python train.py --n_layer=13 --n_head=3 --head_dim=64 --d_mlp=1152 --vocab_size=1998 --norm_eps=1e-05 --rope_fraction=0.5 --init_std_down=0.00229 --grad_clip=1.0 --schedule="cos"
Each number is 128 + 24 x the weight over its row's rms, rounded and kept within 0 to 255. Layers, rows and columns count from 0. Numbers have three digits each. The size before them is the row's rms in percent of the matrix's.

# layer 8 MLP down (transposed), 1152x192, rms 0.105, rows 1073-1109, columns 0-191
098:139096162149098112124147136093106130126106153143140143132113107124161186140065086139159123139134132112126131124116134130114131112122071181160208147151122144129157113126131132106110133140134117166113118144127125141116116098117142116122150110139118136094156110124168139156144130123152127162124117139150125151111134156127136120094124146115127142179112090153127180114159063121138118147107122163161078148108117125115158153097145105146141156145099106147110128160124081101161119091115162122133091103112122146139145137134148158120155135117177123090101154183128122140100147146066149170
096:177115120140112126120127167121098102138120109135115094162114134137141135156121112163137166121153133084098133114129127135103130138105094101087127134081133118111145121115144094158152162147135155112139178118126065087115117105123088093142132154115125164143106151185159185152109125116114136148139160121126186115131161135087136096150124150100150119094169130073116086173141169143158166092079136154124110147159133160148130159107099115135131146168142108161090132139125120132099145110093101112114119125118134158143108134140128109114166175105116128122168115131145115130144132155138129106
100:089098133104127118135117135088121122135142109146106162150115160214143125112124147119137139136136113074146109105153158150121159123106155085138123134141110125128137125167092179148124148164132123103140103152130152198103145115128098163126118140136160136125135083121152132090116131103113127129147133104128149098140155105104097160161168093094116116125137111132122116150111125125128136136137102118133103089168167124120091138154143138160119111104165121141106104079137123121142085126129075118140103179123139160123129154184110185132112109125123105177127111144146173104111084142108156116
104:113137166113115128131133102137136124171127140117154119172086170148130118109108106127077123136119128123184122117129113153119099143167132112155139106147135123108154114128109161139105131139155148147096101121156209153116099084108176105152117118124142138126174105139112151111103083123117111133114127111175134115131118142147094137108105179133126134128128134134118123156156137106148172176082159103143160125149129090157135165091141095090126124120109103159115116116124122143132145143137122132068142133151116140120172152126109103092084119105117111151105099136104147181137124165080162169
097:145119130135087112133142139145115151109126131132103139169086155160121134175122109102131133110097140106114139169176140116115129111162111153139168082093139133161186112118139131175146118153123094092087163136151153150124107127082156080044102135170105144141169100111140141167143116086135102145086103153140122135124134134134111124187132108124137134104130122140108108144127128134155160111111106101125118144178091154145157099163134103128118158171118115111072145146142122162152102182151138125100154110127133131130120121124143131089140134107140110118115131124136153165116130157145126124
100:148143133127073140122131134143099146095117071092173116132142063100150119104106137139151065170118143107147097112108156123161141109130113119109116096111164135131133147118150130122102188117108137134162146195125149140120136094116150116123121147156085148091112117145141091148153072113104114069122120113122156183124171183101137136142122142131138108141158160150105138161108126113135101108121135163136124120144138155117128162119117134110132159167147120127095137141125135151121152156149117136141109191126108133088129109120097163145086118142119129153105150156136109140123110157110114146
105:135121106104126134104118124140160192139115152125113143118124134160153146120138118162142121197134114099122146128137140153131083122101103137096124126126140161111129108121148074118088128134137131149110130087112146107124122133149121104166133111115175118083134176120114139195168149138126141148157093104114115137168086147115094147113156126151138111104134117103150103135128111132125160168168167165114115111108125129122139149125119118184130124154182138127147113161162122164090147107160158126093134155102066107156123118156138112192183128142134105116153135130145117145107083124144111134
106:126143116081118127137122100099105093125137140127182111150106117088109138105122110100132106101106093120152158086131131141129155165131143131100135126153124159131125098113088170095164140160146147154153132142114100134143113133167119116138114122089156136112165115139100078114171113120168087133117118143125100165137116153141111101146070127138165092118136141102143123128149148111098151135169188168116133146098123098094120082158142135106134118102133107151126121121158150090123137126118159129116155132136074144158109098143158174147106171081155144122177119152113108140097139109164159144
090:134115113146173157125122112151127150114131163118102122139125122166122097131113098131066084109132140139099135121067141140150154077141152182111141125100130121113151115133116131118145144155129120129111086143110133093149200138106087128117132098128149086140144165147120103117162135145157108122086131182136143144102138163123117122120155096142101139137145153140168169109122113146123131119130100138111160167126084155156109071150137157113089106166135138146170138133157131128142149145110111103116116154179109138150113114136167117115084155126132148116141134131173183140081152113103125140
105:103131137146111138154154063120138092126116153149121122130120117119135115135102100154138127122119153098113083090130117117108191129076112126141115075112168134110154152109157076121126144110118079163094099143103073108135140120152119170131159110123100149131156124170090121152177131146099075127117135121155102133127102124125110133110142127100127114157149136131135131136162115118117123150102142116138110153093168134112083152135139094111097142118166098174107153139110128155090113112120151092091136101104129101178113122173163145133140147111118132132118131151082104149089149104097148147
103:089146116114161156202133144147125116100095159140083111136115134168123150136135127103160148159124122106092120156113103126105206172150129115120125108143151145114122109114122129177132162167125119121107174083109107119113117203103156148160175148152149084123149166123090115172139121143153111105130151097125140112113154091122110117094136123157149130100108152119126153115130141131169147101112124089179122131113107123161107116143158113143144111131140137119117099149158160117149191129125129109135146135113130149129108157162164144133133138114137146149108158109147111135141116124112119179
097:168119113136081129141155129117144169117098107120117128106078083104114142138115132128114112141120142131109160170101145136120096064175125121142099138141086142146132121141098103123151115113124128133114125154107102160136143155111116152133120101112119124131104161122147122099153052157075154127139163103137125090138148134103114108124129102104148087129136125134166117105137136132116172113180130105121109119160132147138168127143124182112176099135115146117087115186135150093082087097166144087114150092138129139137133095110123125121122146120163170135157073130129149114137149114130159093
105:096153118118127128111112151125135100199194147150098139118086134155123101143104099150107129153138121113151138136135145137130154092113135088141164139122100122123126128154160144132107197077138081096149132173143115124115124122117103136112142117082129118107110131093162102087109113127110173078150094101123147144115110153143136122103129094114122138157095122118128133137122129132136134117076087150151120111122120129123124141164085127095097101136079118110153120111101150114142136102141158128091111166108133111129117131070133137127126133136099117067119138177124157174113123146068124127
094:107100125161101143156061122157139092166127083123082119108128132118090116138113123151113093146119087102094141115142099098120142128145124132146171132104145120102131119101127134111137141133110120115134108139116129118124087123122110143134149139145164119108107143139091103169144130113170134130178142155161118106115124123122136113135113119136172112123096167132150121096141114091162114144087137147157138171161106121128104155147178153082118140152103109138080121058089121152107146124104157102137142136086140202148123060117088140147142150147141161124099127122149140147134157105114143122
099:140113183112151152127106129128135093145153139122161204129108182122112133123140155137139125145111101122119154128095136168130085160117153145136155158099124086173135125132153133074114102141115165142119118119086114110137114138128158117126098148117134138073094100142149172154168150134092101073153109078169180151133151115122127178125119113151130114128108129109119180098150128125152084121157151153110137121144127111120089144097092141111150143127141122146118081100148129083126118119142121133110149118122137088136111093101107128105117123120112121106147079093147119138119133143157132094
102:127091124132060093150102079071155167129131138105122098133096147145085163160128125110179158148108118142136108140129113147104152144130178165151130144153152095187116101129113139138098132108123134152108121120122166116125146110095137124153123124124165147140163099128124138114153124145092160165125083111125148152091148116096106141137132138056131143101150115128119106137137134136142086171162106132116174073129127114149132128134094125069158133107113150129152086107143111109165179123124144125161096140108127104132159152140121146107136115150161123091112110150112130135115112128141151139
110:147100143119154136134145129107126124106126098104115130186167151136156126109124101107165158158137172158111124136147146133164134128157167089104115107138159149134117153120164133135124125140173124095169127120130100172159148124148136127153141125162084138105135118149113118141154145104108138131144112114113102170134127121158096123129085089140126149121161105143117138135113158129131160142112089162124096096156095086097092137094117185141109164137129142115131086102109101163110135140141108156158117163170153158151154131054118141149099114184153123129087153151132136143085110135115137165
102:169134147125126130130148159119117130110190146176143124096096139107147122122162128135125122111140153103078125151161150107126128124094170134139084155131125145155121125090155125126123136117116086096139136111130126150095148113106142149078119133108122149052133142155120133113159159092107144129079098127129124162122080183179102140081094111092107130121164119144159154095120136117119158139134103134167136127134155104113168103140117122079127156070143158121117118115145112143095136153089159118134118164170132135125140079142129108161124141107125108089158118131141109108150094142115104137
097:118138131139180165135144124155128120153146117137121130125102137164128126144139141167160140118119102108108118096119113108138157144112073093157141105097155143121171091080161137151155091100117106150155098168137144139099086115107134131174122135151115128115103109125112116109121101140147111099099108142122112128139125101146115170095134144115041123107095098145162133107141117081103104137134102114138151126154178124144146147111118161100187137130126124155146126125151148121158129179117111163120126128087084087111140154144123101073147135156150182158155127107104163133134128110115142113
100:139105086147143183089149102072091132116114123093115101097159138111146146119152158156103111098111146074124112131129151123147136119128163137116138107095135140121092158082082146098132142147125156110080163181116132101124064106133135066172171129140169120113154129116151122099120104111152134109123171154150130133138132104150099101136079138107133118159123100160160117110087115119112122107111160143127081135125125137117094098145136099137102140119105119134125111127136113141110135108143133137084133168171146144123122169074133133128138115170145150131155097129115113121115141159128116155
103:155120128113105109123123098114143126211119104100108092145126116153131128128183096140153164196171088155141119122063130096129188134126129128175121123113136115122150161158160127092120125100137125132117086132130157149119139137134150134146112133116136100113122152122108095149117120119147116116147105129145129104104114095116144123120143137179147080119147114125134137107111144083123185103127161133089119131143107107093126151152129154158152120157149138116124116142098140140144154112102110119127124143167133102113113107097153095117177136166151148107126147124141095133180043118123128136
099:090132142121149092140101109099089107096122103148113103112135140086116128158116157142148157132100091150160186188103083161111140126145185118145126132116123119098126141133148125147099126125135135082152102155130145087125138105150098109151101099177100128132118126116132123154120137104125128130125117106087135141108115162116119130091165150135163194136085092140157125179112108101101145112163121117116097112105109117137116134105125158149119137165176154140160132159137139125157161123066172123146137156144141141152158102128109168148126114107146116131153114100151158111148116139135138177
091:141118140148101109094118096130131140144125133124139140115137086152083113102151123115111143171176161142108200138091092136087073104126103115116123126095113130208124104120162087146118129103133116125135182144123104111111177094127116095135149120158142122145131112065137085159118138141189114132166172110122106120166130168143136133119118162079150148117123139141139153126140129140144141137122115121119113149121106156146110125149101136110125117152125116145131119124072174145129116087151125103129142072133117116101141142132116112160138128174100151141152108166121130106093132157107133122
100:124092141138131139142101137081124122131134159140158133110117142089125149129120086132160158109155131107139145132125123122111128155107142133139119100108125072156106180144108148134104110150170114123148116134118137109121097159155144101135135143115106167127137147107105113110125133156141144094086113064116133163115091109118147135126130104102078120111159094125128117135111113078154119124110114118123093110099162085163133138150099117115104208065132158133115154119085144119107139105158176098092107172110136106138104102099176074141172126142166136107119113105142144119132120130140099159
108:132138136134077123122126113155141144119118159126140122142136134120099103097083145121112122160162079144134147150157186095141139089121121152105139112124151179122112126149102116107125133125105166099158133145137101108143102114157175153121137151109084146075093117162166138155134128111123154160120100115104100129096106142151119106128123130134101115108135137114115113128106095113131151178137139160127133099125135084105144092124109103066100152151197110138125096130110096139134120158145086110066139145145134120138174114158068112127128119150142113143131110141145129112149095130090182099
101:131131133104141142138176145161103125128107099136137132094096134141120128097110135151089138146076142128112135154117094108104114151096121085137142099094098123147119164116175090139121097116119107138133099135102142147125147132126179100137103124121130095130134132151103100151124089147137116138169133107119094113114102110160130124146113184129146139077110142137175176116099159117169149082159113141100135122090130166118143193114136101092137083154143128117118108094098120094155121159118107131148130072116138089167103115129131116163097076102127151148142160091139137130136143169111117127
099:147142135143112133140118133142139118065173140140167133125149143134099148129118068138084140118141137125129146104119131111131141115097123147145121148114162156142153157077144132089114095114124137135130137134052135124099133147158156094142176086126132124089131118102082187149140141128127138155119198143102128138135135114146183151129119109117153085103145119105166089117131141126120175094087129102122136101119121131143120113140111131132139119097164119175133114121133100145125089104079137166128093156147171127130150099127113121127111187117121137108095171105122093117097108130127162144
087:141143119103121124139158114187103136178081132134130167122145132133123159152135073162123106105160143149101147123092133161100089119142126105079119116126130136135146143095131101110101119099130094056147123108102140110160132075108092149160102133095084137141108132107173150161146096126115125115123140115137143135094129111186165143131106096095150127132113129156128121118123130139132167109098105113147110152146159143133133118175126122125108089158127130164119127143140142091115120133116098135112137175111186127144087100088102117089115149106126157149102183123111152145114104117120114146
090:155124164136113108118108107080124101132129144072166123097150111154133118141113116122106152116150153153119112124133133132161116101161100144144154153112099098099069156091149175149147151154108158119103112144128140126140154110134146121112115131092138110088142100148109118151091166149125134129111122092119147137171156157108130135146131104139163150134102110166186134130090111155113102145157123128166135117077144102094113140139108108126072135122081160155078122120140108149139096120098143145117146102168110128151074106139124116170099091127136115094147150128103157113091112078118143144
106:168101105116137113110139158131129154128126156134084077142108162166120102097111178131140151113129064168104167111119118091118095188102121110136134158170110101180157153120126142122134128142132171155145126130098132142159132123123080120120179154113121090130120137135156131146104128143129181126145165158138121117097123115163145109141140119145144106113125128157126132118130077115096111132148141114158117150120156167133100079150136108104136154091130125146091108095119097117167112134130087148139084135105102126145135156133090108160112088108125134145169126084126162152108116103127154147
104:140089152141084102114145081138127136154154151106164099160139095143122143134162111143100133149105117156164173107109131142133089133163112163113089170143127160135115107171153140110094125138072139109120120112117094126089101117123142118149156151152132122112113113093145108133140113119127154104110157120153139118149085128089150134173132141154135122120174082119133144101139143130099099107110140158062149116157146123120151105130120128111151131139089132115148130112137104101076140128167131106104154108124161135106128137156108156136152149101081123147115160088110159062128107123150077100
099:126084134103172122121202147191134120134094151118119126105148112126158169152162103094167111099099138117127113129148146135133088100132135150088149130094142130107122143128113104101126137121129105108150100141117144117090137109129133168123087114102122143161110119146113116164108128150066139119114166168119086152097117069133140105146117098110149141156138107105131128098107095093115106102115163131162083116139131102156134116163146148146124136145116129096150122088157141157116116099115121155162145098122128113059104134143119123109136091143108102095128115137096116134124141168091082118
106:124191091137127097153146143114160137137110104109118076153130119121128103157154149138110131114145107155103103137144152173136117136111153113150115121158106144174127127100142130054099138106117126131119146130109140134103136103120123123129120133112118138166146137135106096144159106160138107130084147134125110162121138107133122132090118109071117111154109105149077097109127144114119127097126169137145143106124132123113157102111110124098141104120152103185160141146115118081117112115147116155114185160132086158127118096159136145077108195157127134109123111103114075103104068140138121178
101:137126147149132092162145120128111115126125127090110159093158127132141166153130118149105122127122133136078140094098118111118105140127130123192128145197167131116116135110176155135160136163104136136116129127142127145142157153132148136087115127113099153113090082179098103113100156123118138129098173106109109081133147095163140124174120145111149138128158128102116115132085109138098091173178117116126125163168143144100135126147114171109127138141100166134118106095102134134094098144138124137122130148107066142119092133156116179152099128111155143085132105117179151128115143119168116142
097:088110110148184153104140125131102079132126096176179159159129152145152133107105097109141131105113131100132081116138143135135144123145137121132140098101113124197121137117149120124125133138162139142110148113152139138117125174102142130148124088092116141145150117096118159146120175107125092111136127106162121124117097106128143090105164125128138179126138143196146166115107142116112126107095071138130117120147116160112137142135136124159095125091086130149156157165144156159117124111098120110156157132086174132160135112163147156167131071123154157121102150127112130159179118118108136136
098:100134140144130090115134106151150147138142124131104125182100155119110128109140137161117083178116130106092154100106131122148076117065099151115141133147119123155120085099116092091102081092064141122125140179107137118140097147125105114120114116100117120115144129143134126130117117132128180136098137106105144153114127106184115139132151122113155117136111133160163120131115070118110119129105116129152099103184147157139070145114150114158158109149134114140115143103131164164077129107133146135083065146156127123164149150146160125136120093136107146127133126092097135108107112154155135117
101:137106136097129118131185121120129064127111138122136150133187105130160126126148108130146112163121118144120144113132148119127135153160152143151132117157140152093140103126144165110141105119080166157153118143129118131153092145102117110142173139115161095190135123091129157137088200090124174172138124119114138168101178129113131117130104145119151108106130100159130146109148102113110063115130154115105154158127121092094151096155141120122131107124144136144153137120122137094138111193130131120140160093127120107114115149122139133081102109173160110130082141122118125138130156156079138110
# layer 8 MLP up, 1152x192, rms 0.252, rows 1074-1109, columns 0-191
097:114143132141113116137138138151135147135136129121135132098151161110154137097135126128123117176123124121119154090145080127127125115133121158130140110121112154117136139130146105110087102148118112132153143167149142191152156130121153084158145127122155093198104138102114138134155115189135132119168061132126186173166150096121129141110109160149150178160100130163123137076128145117102116084131068117106108109125147127119133146116099160078115106132122101138129135125096125144126135145153127163156122140132102130133140144149159169124170152147146091157147122132158124184120100145182149134
103:121131106130159144109130145180110147117147132144116169073122152151114103095125124137176110149168077149150126139133127156107142096134137126082120116150108182179163131109122126176114124137141105101123078125109149125107194155137146140117151135090109118118150131124119144099085115130109143164134152179134160123088136141130098114094093115121140130161130125119154132124125119150155143128119138138122171146146167159126151075081131135163138166155155153133147100153110104128140137138129106123139143104116203120125138133109110183132174140135126123158083134093112144124167123104150126139
100:121102140122116102088173109144122138113177126139124122107156123103124148065142104143116134160152114085144140156164164147125151120157149110107104114121093124148145137137149136111167118155125173154150120139157138143097156168134082112155167093152128086139119087100142157119123148165159132146111111106132167156189163120104139120095123134117110126137139143150133137122144115118109149149160134127175147128130149143116107126156146090092132134122143138135169080115106093096133172093094172086146130156109099172116150144138077091153123103158136127136119127104106128114122124152158168094
095:115114174220181122151179128112140120090085128095126134124116179127134120101159140108107121135162112117136137123144115160122147126152138112143136094149110117136122160149120105134110133125149169124144147098138101148126114108158125086130131134139096163131138156124158080121135123157180142099123129117156123164129134094132100137130128136082142099125117117123122148128131124152140110114148146138135163144094081150116102136159096130128104147094146160117110164152146133135109173089135153119129102139088110081107079097156130104130162166112149133142131188106190124126125089115147130163
105:128154137116113153145153135120127116157121074103177118154103138113117134125088163154127166158112151130105096110094143103172178110129086108137101050150115172159109165131135127130143120181129145131098147067135134119137147119155133140151145143117105079127169121100155143136157178123086108116132124129141116138119131123086142168155108096137141114137139143120135119141134135097138132107131149105108112129125153152121118117132169127116142084135142089101159100148119180155163149111127111166105159114116091143103124137132108140157168169106115132138158139085112140113118137142085088158
100:094172138162087135119141120108133113121147138128169073119125098090111182109110084111155086151113105123118138118107107086119100086089089137130142126135136103116165089107065124118170138116091087177142109130128109110136136143148155168113159106133109155117124079098138148120150100100147145124087141135111104177090083157115100102122097136128106135161094113123095127113113132151108092082131133125153140112149122108137150093132152087103113151130116133126108149117136148142152112123146158127129089150100128170130134112120149163079144137117089128148109117119098106130119123124151162117
109:179155123125144113112120116109103179106158111144164173126092118131133140155092108135139159131116117085138110141138095102125137152138117144161113185106115140130139073114126118121119151126185142050108132096149127156153143167127124131083130116141113179104107142140125199080105099098085145107105147161136163145128180136139116170114103145148087105143161118122137111146139150139119142109138152145106138124144132117118146145161124128095106097136129147085134134169107131145135138128116136085139128135146118122141121129171116097114110101081123132134153115081144139132104126129124179098
089:118123081155059099116136126154107110129122115185150136133144100136141124163129167116165138083144168128161126132114112095109128123121158151143139104112139150132194094089120090094135164156124112125171090149138119136142137117114131133155148187127136087149077146106100173108124130107098126135139140098116132106129127133103163113149111104114107142114111158121110123160111120103074149139159186129150096095140142114096140167146094130109154092143132161127112122119097132120185137129105127108131125126148130110116142136062124114111120073128118103128107112118112123107151163160129111119
107:121165151118124116164175143144109103102116130129125109095094119150111131134114158110071140144159119135181095080100143083093123148117126141121126126093143113128124102093125131143133112135122112137141127123136106122138107115118095150159131142146109131142138095122109150142137126178103132154116193109164085156134133117162107149107140133134121187122129108096086147127124096161127098136112094100155144103157111141144153133103112143111130138150099169161148117137118135112142149102138161133145142171116077155175138160122128110093142126066170131195162162141095107126083112132135131163
098:151114137090127135179117137111156152115124148139137144099129130165110114152128122134146120102121091097125073121095155153134132142141149121124102112089113120143105116122137120107117075091140095144112112116179098102141096128131111110132150102133110163140116148153083134167146156091157133115064123156152140116115180135129125060146113072130147124136133131102153119121118113145117129129168151167144140104132109165118167163084105100123107127131101130072128150095094151111116153100084125111140106140100130102162110141112093119134119112149065106159134140099125181106131150132135103111
101:132118111064092108192141146145120150130146138142160123163112106149120182183180102124142091138104145175107130124187132172124129135135087121153092147128108141161124103139141125141159152160104174151158160166124111156121119125159147134098107151101099104113116103095103185136103125137132139135148142143102111116141153111146127132091130137126127128092167118117119147129110138144126120141087125129127104122106113127130142134154119103070102146171146099120159073172144080122116155151121168120142177100118148138104149101107130128116147111118132094113118118111135138122159165131143139142
108:084126153106161154099156123109133121116123148124117124134109108138122116089158128076143114152185137117140110125125072121146157140076099125150155149144103157133130131139140151139100135099120074112148127093126131157172150151118126140159119167096157100133118176139150133153115127113126082108080124129120163167126118135153110189094076099119159128145111136116123107135121143161167143110111159167128125177126136116093145094150117100133111105152134127130132121120109117109161145077129120155151130107151145126176067125156079116129142095140162089129148137119093154148126166137126124150
095:127120149154102122139147090172086126103136172152142120137086121146104136122131170089148142123179147157139195180106148091151167123143162100113102095156163123135168122107118086144161138157086151139109098113123144135122094132134073125144113137125179157121119138121113124139131130145125126137130133120094081112149139144082111109126133122141085149119154171102125125138125102113141100138096102117113076121133108109099137158088094141094124118147106165156122099125143145138179105154126115147135123135115118114129133093163139099166152130115090118110097080125170138158137095146130119142
101:111146132164133109082116108175131137174142104115107172141113140091139146090157082125097123158085114137125099177167155128114125139110116103163104116134130124146133122125098125127110106147096117094146139108127107107086144174113116114146155140105093095138120131169147152092121140141106119153124116130096113131132129087086128181163137134149123131135127117118138097104091153144139115121127168153138126165171106108087156148060136123088113135146111143160137135160097099107165107105112117181111140137137165164104100104127171123096124133095088131109159122141138121176140106112157120141
103:106152141138107102147086115130159099093114175116126127113124193160082123180117146137168086156133163122090142136090137119135160163129115124120109168125083154106135120162121132154154143114136140116159145148159110124151130137140116082140152180153088138126113110102111153161145117158101123118101122113107140120117123152156160132138124091121121156125098127098145121120123105112113096134124143129140116128097102119117112129108116127148051137148095154112155171118150132112133130132124156085175148092106139146118127105116135115103115163066146151115132144099151134109151173119146061097
112:142148150156127089126142148069102140108146141134156161129151140130129096108105087166149144132161112148161145150149096101146123083134132104159138089173129132130097080104108171171166105118106135146152170143139146145110107138132151105135143196117136161090095096149132125097152130159126099138179128132093148149156132121097131114171098106156131141122134102124110134106135164158126110153125089118105144127117137162115135142099159142084152179131114101113108148123105160103142144104149116112162087182139142163144148118124130129124137117154138129151134155117164160129119117146167113091
106:143137159140116115115140100154119115107116152115159163136161138113103134145100141114156112170172102155165128114128167141128125154112135095113064128106132106148136141090092171107139122091104131120162135094105150113104139158140101102094179136154116142161077104152144117137099187115095138108113145085186136096072125134139139169136152149095106122145122104104131126142137148101163143147125124105130129147147140131152173107149127164147090133164132129153085090100156145138124192119109159127142115153116182126119143129158146099097109113127110115123130156126122153162146139111142132145
096:107129118111101152139150128143130117147110141080127128096135098165106121153106106113113188113089160131186153179103134115129152099126122131182127103125135134136073142106159114155136166180116128164140145129117091075116158154160096103098112189146135119104096123122139112160141132092139112173138126144126116135194123123153146129163104095123144149114132140092130170164127101118128123117125147135159116162141115138162138153134151127113134099143148184104104169130118142088129140131138133110150119122123117123093116120094140139163132117105116100123120095133119149148074117139128155187
094:103143135093114115153137183161157136137133109100142127111158108129088161146130164118131106114146122132134129131149134140147129174117150102141106171147100091157162146161130141091163114129145116149092096127139134085152117093131129064139162115132134137136160125131100152136136143146154115121123082097157093141138156163139138136117135139132157120124143133087113151139151086140083128163099116112122140149128118143087126135127106114113137121102129148107186136080118110136104133173113144135109086162158139140098170198154161133133139175141185077117110117100156142107156156115144118148
107:137094128107164122124108141124115115147108112175107085145133120115118138145128157105139133139125117106130136073147113099103169136131159139119075137114124127100118096178149155118087108142151059140133120115095145124143134126133155117107100137130109091156135136122186104120163132116183127080074153117131144120086140150114171079113134146120144109109121127130135125168140094132147103117075125136146135142129136150106103105144128150154141179107123130154129118114129120084136156110122177111137111078122122166157126074175075113099157106124163116131167118132131119127102122099108162147
091:132119150140109170132145133171126144111090136163140169141176097138174153111182113102090119144122111091112153124130166107094134097105122138132124109173100115121138096146174174158109076107119109126146130118100082157103164082108122146129127159128151162123134092128152137118146101164133140118125144162134117109114202091088123130160133099195124089155113144104111118094150111167125107145155176101125113160140162117124113135142148132130123132124151110114167100115129139146150124109115152132151132119147132091120146132132139119117117127172132136122124141156129116099081148138180142124
093:115102124138167129131191110121127118091077112139122100131109142125128141119175166141142129133096120116136106109114129135129180105099095094123181130168106134096118104101119149123089165145112156130144099079130165160129163160142133125168107130130130131105110203079154139112094144120104145114127079129100122139135107117099127133096150129171147165122134098121125124164126102107138104102122105135111127106123162139086142125144147139131192153082070134108130148157164141105137114141134129087107143142145117118158147192096100141143133135142117151143125108130142131136153118136139149164
107:072076137148134136140107088124163155105159127113146157096180125123181081132145149112142075130162095130140098169124115125127121140120100133146167102139156168124132134154143128127080114109112139115109089137104146140161109110125137138145136115111139133082157173094126123108161124128145110146111052141104124156131157183137102118143108117130105157093139111110144116120121148155089097108132117119126116130145153157133110155120100154131154136115105102133082133104098173133129137103128117166132169120129100119137102120125127129113141129157199094126155142188105096121140107114106128114
108:055108177176128155154128091144138138098103115124115130152123158147134141138142152114114113146156129109147155131127120124130135122164151114089105169084155131109108096131154085149090150158187106129104144140150118111116127146093104146096102094106119138102128145123096115120069111143071113108148113125092129135151106160135107140165111114135169115122105127108139112093146100171174118151130166103179105110139120124139152122128162105162113113096115135065084146152111117156132153151137105127093139152136154110127092147165137128110117118166132129146146098094142129128135123146100155124
103:132165131096136177149169128104127111097158128169154135163112115119113131115137155146070133157101155106131142117137114143168144133114134105127103120170166119123135151159134135104122106107100142163122107151125142153128146102144087141115106073094151107166113119119093162162131112132090140134132124126090093123162135115152107167113111173129152130123127159125167148100097155057135116097158108187130124122088105164132124133114101091100145118114171158117157155104119126152137133107159153145154151141087123098176123136144135117136160138141132160156139112102114085111131081148125111140
096:156116120148091146135136138141163108075131122138141138073125163138083130092098128111107098143092115103142134136143132153135155149124106127127134097156149158137131120135137099100113058097112118140147106141137129156148124063161137141074123137131164142179105127144152148175155132123151135136115173130142142099147142136132160095087081111159108097144082158108116115087107108141097126129126177130119118104112135105127122144150135145120162122119123145099120085098108101108145132180181108147122122152151154156120155157141071111127137158132104117152137123118094139114099152113134114175
103:133162158150078145103100145130105156141103165158125146161138151129112157109137099152125121130145085102174199146083088105163092147110120137141118115123128139115142114161141151152120136146148114176137124097103129113112109157141160094118152110133132094149133134122125161111127106114143152126122114146126145139100126070134075099101169164120125150157143125097153146159134120091077079140102145096156157130125139148120156130135163136149166111119081174092124081120094095110157143140153100151130142143105109099095120108107121123138121148085117146136105166115118111118123156095127140102
098:106112104139102110145128138142177132082115070132101071110142109154106128154107185114160138115099118135119169151119135151112127121134139118127102084140099133082187097107148067140120162152121129083119137106130140160168159141157169145115179111091119099126119126133098132115118144138115103108084141136099114119124130105065126125134150126144107120136101147091144138108115149122106107121128152126103087139114114130131128156150116158116156111098079149116102152123136138123163135164135136121165097163165118131144153163107157177100127115080144126157115140171145135143147133128125116095
103:162122113125103149133082068114105171082153132151099125096153097119158111127156110113124144127161159132154160190128121144104165100110121153136136101142145135116073133160131105073106127110119141127112137139091134123141138082116153141120120108121121146136138122159106134116145138130095168136142147138145171141126118171128113141134166130104081137115138151109094104131184115113129140172105153149141086179145127122131137090113127137084132083116150159151136154124149100118111096096125095093121103115144169117113126087098096142109125107189117127157131120103098126101120084148130106138
105:119095125171133116134116085129130104116106124096102147130179088149083117124115132113194138111135124159195143154123137150121176122139072119133161129133136170122156097080103120143123110062169139116120149129171135157113141126143098127140075116140115121135120117152153135138138137163135136121109135160125110090131097124146122163125115112173120140083122146143132101115134141081124059136147145119116117143126130154106125077115128142140068129112149142124118136119096128122122151072128155108131157119079156124097100125121135088109127139134108129113128119102150134111150165126187148134
100:098114138134132140103133161093132136128131148132147139111117119144122133118119157140148144145125165151190119138185084132143136158107084098171132159144134140109137149157143078145137130144130121127136100133165111191139112150133098111143155083114104167145142133112125095136156127124149150086101132137157140117129168157119121129124140163123150115123175148164120149133131146119104134158112113127164146083135101139120063108146143179118137140099104103121142126139147124119136182132107133104151150068101159097069110185145183104101120131119113086126150142138127125083133131152090116132
104:122139146128117139140132174146110169142142192155113120119146158149118139130101159140111095135150123146135153096119142091149085124154124134122159135110111145144108124094100142148124150102122082131127127101165118104125094128129124178139146096154153104111103127104130140082099138137112174154104073137075126140141108082099121072090174098115116141135140142138160099156110128132120138150119122121177129105148135149150108116145143165084139130118109142096160120128156149111106178133117142123143169075127139155144130159107161116136135108099108138138100144065144167106142078117144164128
102:158149125122102144128134115149142153130174153139135104144113097116141116169170104108141142167105142143156135151128179126156160103095161135073105143102200116113102136145124110113114145129142091134125095109118134170109163111114127104104163146109137152109145155123105074089147081094107131118119158110114147112132116082113098138102140146203118150132081158103153109135109094088121090122136139120115121114114114198140117087143110150166121100139177135126123133148144108116167128139131126132122136138144149139149145129139083144127147133127137152126122105120162099127184140096154131134
097:095157112113120129123129148181115102136129120137145134144098134121115094087106120164109140125202118079075146052144145124092116132118120126112111092074112162122121104140133086108132129144108092146139128118082114118090093100094139171118132096105080121159180142115099105138127134140113103128112145142110132119147131158146141133135097135165114152113128139171115109109122131159116082128162153131147098106125108116140108114076154150145130126100134137149118134120158148160110097149099106096176119136124129140107130083083129137128126154122180164162161127106099120139132142115138155127
094:161156109130100143066115121141128137125128117131151116118124140123114108124138130119125112145110155159096114115117184081152113130116121110137107127155085148132096119121146114110114155124130130074143148140117105106109157177107092144114143142141073114118154132096095177088151147119160104147104110125110082157123115133156176113151128097144127144119167164129086113137140088123109112147094175095100163096125113118135144109140153102142155103118092158139152119109087128141133157108089156127160138123120111161127158119156139136096139085097125099070184130130079132121134115131178148113
105:098109141116109107105148079199143119127135118152169126116125156135144155144106126116132122123146120143118112130138114143154142129097126129124165140100141102119122119151165100116130107103023129138123154112118144097140123170127171129114159125132140113140088140154128116160143148115140139106120120160114104181133211136126153129059105081114135134164105179122143098102139102132138110125132135130134111135064121109128135154099127127162104134125100180155152122163129119167137176147116119135136134129132139128143151125186146146144122119125159156176132112124163144122152108152120141130